Each number is 200 + 20 x the weight over its row's rms, rounded and kept within 0 to 999. Layers, rows and columns count from 0. The size before them is the row's rms in percent of the matrix's.

# layer 14 MLP up, 512x128, rms 0.201, rows 371-396, columns 0-63
090,179,191,215,168,187,181,199,177,201,200,173,195,190,204,186,196,196,197,232,176,218,163,201,218,222,181,241,203,182,189,203,206,204,212,185,183,233,181,165,238,201,203,239,203,221,224,174,201,202,177,218,217,215,199,214,214,188,206,175,201,189,193,205,179
112,168,221,204,197,209,200,243,177,180,247,225,189,179,220,171,204,211,177,217,233,183,223,164,238,221,204,207,197,239,256,185,188,215,208,197,205,187,183,187,210,213,171,179,213,165,209,199,208,178,197,171,212,188,207,190,174,173,216,180,152,190,199,207,204
098,217,178,182,210,233,206,169,195,177,191,194,200,135,197,176,189,212,205,215,230,200,218,214,182,205,203,239,184,170,205,215,190,218,211,203,190,207,160,197,200,184,221,178,174,220,180,199,185,206,195,206,211,224,177,181,200,196,204,201,194,183,193,198,216
101,223,175,170,175,197,174,222,215,215,203,194,209,227,210,221,192,180,157,249,194,215,202,224,212,186,191,196,178,180,225,206,215,198,179,188,221,201,214,186,149,208,214,186,165,162,204,209,200,198,197,190,215,203,226,170,197,209,210,178,208,186,206,211,225
102,203,178,215,214,205,177,190,200,224,224,161,182,151,215,185,204,213,152,200,187,162,165,180,217,187,187,169,209,205,202,207,166,218,189,238,195,209,201,202,211,200,214,204,186,185,177,223,193,201,199,164,208,203,223,181,197,205,208,202,184,185,208,186,186
107,193,220,197,189,229,186,202,224,188,223,165,197,211,216,203,214,198,199,198,218,184,225,184,229,210,177,189,213,219,188,202,199,225,181,204,193,228,208,225,193,156,226,179,200,192,217,204,222,155,208,213,216,224,169,218,154,206,175,181,182,197,168,187,215
089,212,207,184,185,214,202,234,219,231,202,180,189,182,192,189,187,226,136,198,196,196,201,176,170,199,210,204,190,201,207,209,202,190,183,238,222,208,222,189,198,202,211,170,178,204,199,237,224,217,205,194,215,206,206,209,168,188,177,182,202,185,170,206,185
106,171,180,193,190,201,206,217,192,235,189,215,175,197,200,203,213,189,181,209,217,184,210,207,209,205,152,212,223,180,204,198,213,202,196,248,242,200,200,221,186,181,199,205,195,202,162,202,158,169,199,225,214,180,214,206,172,190,231,123,199,187,185,226,203
104,197,188,183,214,198,191,209,207,189,215,188,178,202,219,160,192,208,195,223,200,229,195,185,202,214,143,191,181,200,217,206,180,192,217,238,242,215,203,182,200,190,193,187,192,200,173,223,191,194,187,190,207,247,221,204,169,166,204,193,198,181,199,211,202
086,229,200,202,191,219,171,214,207,168,201,206,160,176,220,164,164,222,176,191,214,214,194,221,172,249,163,233,164,197,192,225,195,198,183,188,211,240,188,200,214,227,205,207,179,219,178,176,190,224,183,189,202,206,168,183,190,215,209,203,213,181,227,217,199
100,223,159,159,181,197,191,236,201,217,218,188,168,215,218,183,191,206,206,214,211,181,222,184,220,176,198,191,206,191,170,164,184,254,226,207,204,178,216,197,211,199,181,205,178,200,233,198,218,222,193,224,221,199,228,169,209,194,181,189,194,187,191,241,195
105,224,213,172,186,227,225,208,196,205,226,175,182,191,187,170,180,225,204,197,194,242,170,203,187,219,218,184,210,182,190,212,191,197,221,208,216,197,220,184,231,175,205,212,205,218,216,212,156,173,158,209,217,203,184,216,220,205,200,201,168,188,194,224,183
101,212,193,191,206,207,192,213,208,169,189,224,172,186,198,205,192,193,192,216,192,184,208,204,182,242,175,177,189,179,205,205,180,211,192,239,259,234,204,224,219,195,185,182,174,159,173,222,226,212,173,204,224,200,198,163,196,203,242,193,218,183,200,206,215
094,191,227,178,166,201,200,205,199,235,214,204,180,186,190,178,203,211,198,188,192,205,202,192,206,186,197,199,227,217,209,195,174,204,232,187,201,202,197,199,180,176,208,185,206,218,148,197,197,133,215,235,211,181,182,223,193,188,205,215,173,190,190,224,208
096,171,186,190,169,194,206,202,216,216,224,214,219,167,245,181,191,188,180,259,197,169,196,205,197,199,228,190,195,233,219,188,198,192,192,228,192,193,168,186,223,216,191,198,194,229,204,246,204,201,189,196,204,189,221,192,175,196,202,198,229,179,225,194,231
097,196,230,192,172,211,236,206,195,236,172,206,195,176,244,185,210,222,206,187,228,197,190,198,214,204,226,187,211,205,185,220,192,175,201,199,185,197,176,175,163,172,192,210,194,217,226,187,196,186,175,207,218,209,200,200,190,173,203,172,192,200,194,210,199
097,186,218,233,202,191,179,202,198,202,199,180,196,206,195,204,183,158,207,194,185,212,160,179,207,211,205,199,214,192,173,191,198,209,216,248,222,209,212,205,225,184,233,213,219,215,182,205,169,208,180,186,226,195,206,191,191,208,255,195,203,188,193,200,197
090,182,230,194,173,194,174,249,215,197,203,178,170,171,197,168,178,228,238,192,244,203,194,214,217,208,183,205,180,183,220,210,203,188,181,163,166,207,220,194,181,176,210,249,201,188,207,189,222,195,214,194,208,219,165,228,172,211,231,182,156,183,205,206,187
104,197,196,198,197,219,180,189,197,176,203,167,201,175,195,231,194,201,196,185,204,210,189,178,202,231,177,209,229,217,205,237,190,208,239,170,201,221,189,191,210,206,212,193,213,225,221,195,242,200,168,214,213,196,207,194,168,171,203,156,181,179,231,186,218
102,194,196,207,230,205,182,248,224,216,182,217,208,213,189,181,169,213,190,190,193,225,185,203,258,250,171,194,174,192,218,170,178,185,169,208,212,221,202,214,207,228,209,219,191,169,189,181,182,189,181,206,218,237,198,187,171,193,236,176,189,191,199,206,220
098,225,237,196,202,236,195,207,179,225,195,212,198,189,179,198,200,184,223,220,210,206,222,195,201,196,203,169,192,212,172,202,194,226,213,219,205,194,202,179,214,170,226,193,140,155,197,221,170,209,190,197,215,200,149,244,183,193,213,189,157,196,195,207,207
097,236,167,177,162,248,196,227,216,199,251,196,198,185,208,187,207,221,141,201,202,204,220,168,195,200,176,177,208,203,186,186,195,208,195,208,206,231,228,221,221,213,204,193,225,159,224,218,230,188,207,210,209,196,169,180,211,170,245,187,206,199,190,206,199
093,217,218,217,165,184,193,219,148,207,180,186,208,166,203,197,207,212,196,228,222,176,191,210,221,224,226,187,216,200,187,207,183,223,192,206,194,199,184,185,209,177,249,209,166,210,177,197,191,203,155,213,220,212,174,197,222,198,169,209,209,185,192,249,234
101,217,187,192,194,198,201,236,180,199,215,187,202,202,221,217,133,173,212,201,195,229,165,220,200,221,212,205,176,191,201,198,176,207,143,213,211,220,228,190,195,203,223,181,192,176,218,199,196,197,180,206,223,225,156,176,177,208,194,183,190,192,176,208,221
102,243,192,236,189,212,216,206,197,211,198,196,185,162,195,224,173,201,152,190,198,201,212,189,192,198,195,217,201,219,195,203,170,176,206,203,195,199,213,183,198,167,228,211,168,222,191,196,144,153,166,217,213,182,173,185,208,183,196,173,194,191,197,231,190
099,233,155,181,203,220,188,203,174,221,171,201,181,226,192,183,212,193,198,212,191,223,190,170,204,225,189,200,201,209,229,178,230,204,178,225,187,201,211,217,181,219,182,204,192,201,190,227,213,186,172,190,225,208,248,166,214,129,217,194,226,192,201,217,180
# layer 14 MLP down (transposed), 512x128, rms 0.211, rows 371-395, columns 0-63
084,196,187,166,201,215,225,180,272,197,190,177,232,208,181,208,192,182,183,218,232,224,186,194,197,168,201,182,192,217,197,215,196,185,194,193,199,155,229,212,189,222,182,187,222,197,201,211,193,223,201,190,164,163,206,226,181,212,211,203,234,203,250,210,200
098,235,242,217,226,222,223,214,186,191,220,217,195,180,209,182,182,211,210,189,227,212,196,191,219,199,215,161,204,197,221,207,185,214,219,203,167,181,199,198,201,197,204,227,190,181,217,164,203,215,198,169,148,188,189,176,159,211,162,211,213,198,182,201,232
096,174,228,218,215,221,219,195,237,209,168,184,213,200,169,170,177,217,195,190,188,212,192,217,211,202,217,200,202,192,232,201,187,217,190,196,231,207,203,197,141,207,213,210,222,206,219,215,173,177,215,236,173,218,197,184,202,198,185,186,213,150,214,204,183
100,191,197,231,197,169,217,196,206,194,212,182,202,165,200,225,215,184,199,191,194,178,235,209,202,202,223,218,211,201,193,210,246,190,200,201,201,192,204,182,208,206,154,208,212,245,213,214,196,205,175,238,219,199,189,163,199,200,200,254,186,217,168,196,176
098,218,152,197,252,210,193,138,189,189,244,203,205,169,190,176,172,181,212,190,177,182,168,212,201,183,202,182,195,178,218,192,198,215,201,224,234,225,226,177,219,196,178,202,215,219,216,186,193,217,200,196,167,205,185,197,196,221,206,164,210,172,186,212,240
102,194,192,211,205,183,201,189,177,223,208,207,177,205,186,162,236,195,208,182,176,200,206,168,199,221,168,214,238,178,215,182,198,209,181,196,208,227,183,153,204,211,202,222,184,190,178,199,205,206,168,174,209,176,208,236,210,227,164,182,178,163,183,188,217
082,201,185,194,170,186,210,202,153,173,203,214,223,209,179,188,179,175,170,253,218,205,202,199,181,220,184,226,216,190,202,197,195,183,246,178,198,210,173,194,218,202,211,205,217,220,229,199,231,199,212,205,219,180,203,206,210,144,192,151,207,195,216,211,227
100,185,206,190,207,224,235,187,184,197,208,170,204,223,165,233,250,198,204,206,229,217,152,215,177,211,240,190,175,189,182,207,222,225,177,200,194,177,214,161,183,221,229,222,205,200,229,178,172,205,212,206,190,198,199,175,216,195,197,186,203,221,231,183,225
108,192,222,204,205,197,196,188,196,206,182,184,194,185,205,197,197,170,230,187,199,233,203,179,212,242,170,179,179,172,197,192,208,177,185,210,196,199,207,176,222,189,221,207,202,186,212,194,183,212,171,203,204,201,174,199,173,214,231,210,192,215,210,238,164
078,161,208,206,210,184,223,200,190,196,195,185,227,243,197,167,234,176,201,204,217,210,203,206,226,176,218,170,206,176,230,192,177,192,199,229,195,165,189,194,186,172,177,218,193,202,220,209,202,167,216,213,190,238,230,226,215,180,180,170,204,168,159,223,211
102,190,218,209,209,212,223,187,186,193,173,180,232,182,244,163,225,195,191,188,167,201,199,205,196,163,214,239,205,226,209,200,181,190,191,192,213,211,187,212,187,188,193,166,235,231,185,205,190,186,181,153,145,175,199,167,210,211,163,214,184,216,200,199,158
100,227,193,167,182,184,207,186,182,234,203,208,190,238,225,231,193,184,169,204,179,207,185,195,178,207,178,222,218,198,215,215,168,227,164,234,192,208,179,210,210,196,215,219,209,215,197,215,213,228,194,167,208,194,220,198,178,195,176,219,197,222,174,215,222
102,210,198,198,234,185,206,170,204,201,197,182,202,242,215,175,195,220,183,184,215,226,204,185,191,202,183,207,205,184,189,188,214,197,197,156,178,203,211,171,181,201,220,161,209,167,173,201,171,195,236,195,147,208,200,217,211,182,195,225,197,208,180,199,195
088,234,222,212,195,220,167,202,229,186,205,198,246,194,227,243,202,180,201,203,212,203,176,215,195,205,229,209,191,229,159,158,189,211,171,227,206,168,224,203,204,196,208,202,215,223,193,238,210,179,223,174,161,221,213,183,224,217,207,188,189,254,216,152,203
092,171,206,217,190,216,191,185,238,183,220,179,216,239,225,215,166,189,224,189,235,178,177,201,193,187,172,202,193,209,231,196,200,178,201,226,159,214,210,244,190,214,233,174,227,233,238,191,176,224,232,185,217,202,170,172,184,182,220,200,205,155,179,214,173
098,191,199,219,226,198,205,205,203,177,215,237,196,224,212,204,186,178,176,213,171,200,228,202,208,192,219,199,223,211,226,237,204,197,202,221,174,200,207,198,225,206,191,198,222,178,228,223,244,198,235,220,192,202,219,224,186,201,169,193,187,170,235,218,157
096,218,229,205,208,202,206,217,187,228,209,217,202,200,178,216,215,223,164,192,184,215,210,181,221,216,185,199,176,164,201,198,184,235,185,181,204,210,171,217,224,197,238,186,213,229,212,230,248,224,194,212,199,207,222,215,192,240,198,221,187,214,232,201,208
084,195,207,197,222,205,210,174,218,229,181,230,219,173,197,193,224,194,202,188,160,232,207,173,199,204,210,232,199,202,176,185,228,214,195,220,221,182,179,211,206,191,242,185,212,196,162,200,180,225,207,192,175,158,188,187,209,197,169,240,224,257,247,186,210
121,195,192,225,194,203,230,209,189,184,184,230,211,213,188,218,195,171,200,228,152,213,235,193,205,207,187,218,209,212,198,189,160,216,210,203,219,219,205,199,222,180,208,180,188,190,187,188,236,217,155,191,244,186,229,262,197,211,184,214,215,201,196,217,197
113,220,185,202,196,181,192,219,206,208,218,159,211,201,229,188,202,207,240,200,202,212,187,206,171,221,170,216,183,199,255,184,211,230,207,190,234,196,244,193,213,210,199,171,168,225,234,214,209,221,210,215,177,200,200,187,222,211,247,214,208,153,176,184,175
096,185,174,155,189,209,209,209,218,179,213,178,214,205,155,234,176,195,217,180,217,191,192,192,235,211,183,188,197,201,151,200,233,188,220,203,165,182,194,262,175,216,193,187,198,216,230,185,193,222,208,169,188,212,197,217,212,222,199,220,228,200,168,208,189
092,208,184,175,186,172,203,187,205,176,156,218,197,176,231,211,250,205,195,215,198,203,196,225,215,190,165,205,181,207,196,217,194,210,204,186,247,202,196,203,200,183,217,216,202,166,209,213,233,204,203,166,197,212,227,225,203,206,177,212,181,170,186,197,187
089,220,202,200,226,241,187,193,233,215,251,207,210,192,185,218,209,187,190,222,201,228,189,229,198,200,184,167,164,194,164,187,210,200,183,181,187,160,203,225,213,216,202,204,196,185,202,202,219,173,239,210,240,215,195,193,171,230,196,206,190,179,228,230,202
105,192,152,199,217,201,244,166,225,198,183,226,208,218,212,164,181,205,183,199,186,200,208,244,182,167,173,198,220,195,183,164,216,197,201,192,234,188,253,196,197,186,221,173,208,224,208,227,193,219,189,204,177,212,197,189,164,213,218,176,217,184,204,193,210
104,197,205,180,210,241,173,170,176,168,174,208,216,226,130,213,208,177,192,225,205,225,195,211,186,183,240,193,177,200,201,199,171,202,198,189,161,196,224,191,190,194,211,171,186,210,188,192,222,188,168,212,199,185,204,203,192,208,221,210,173,213,207,214,213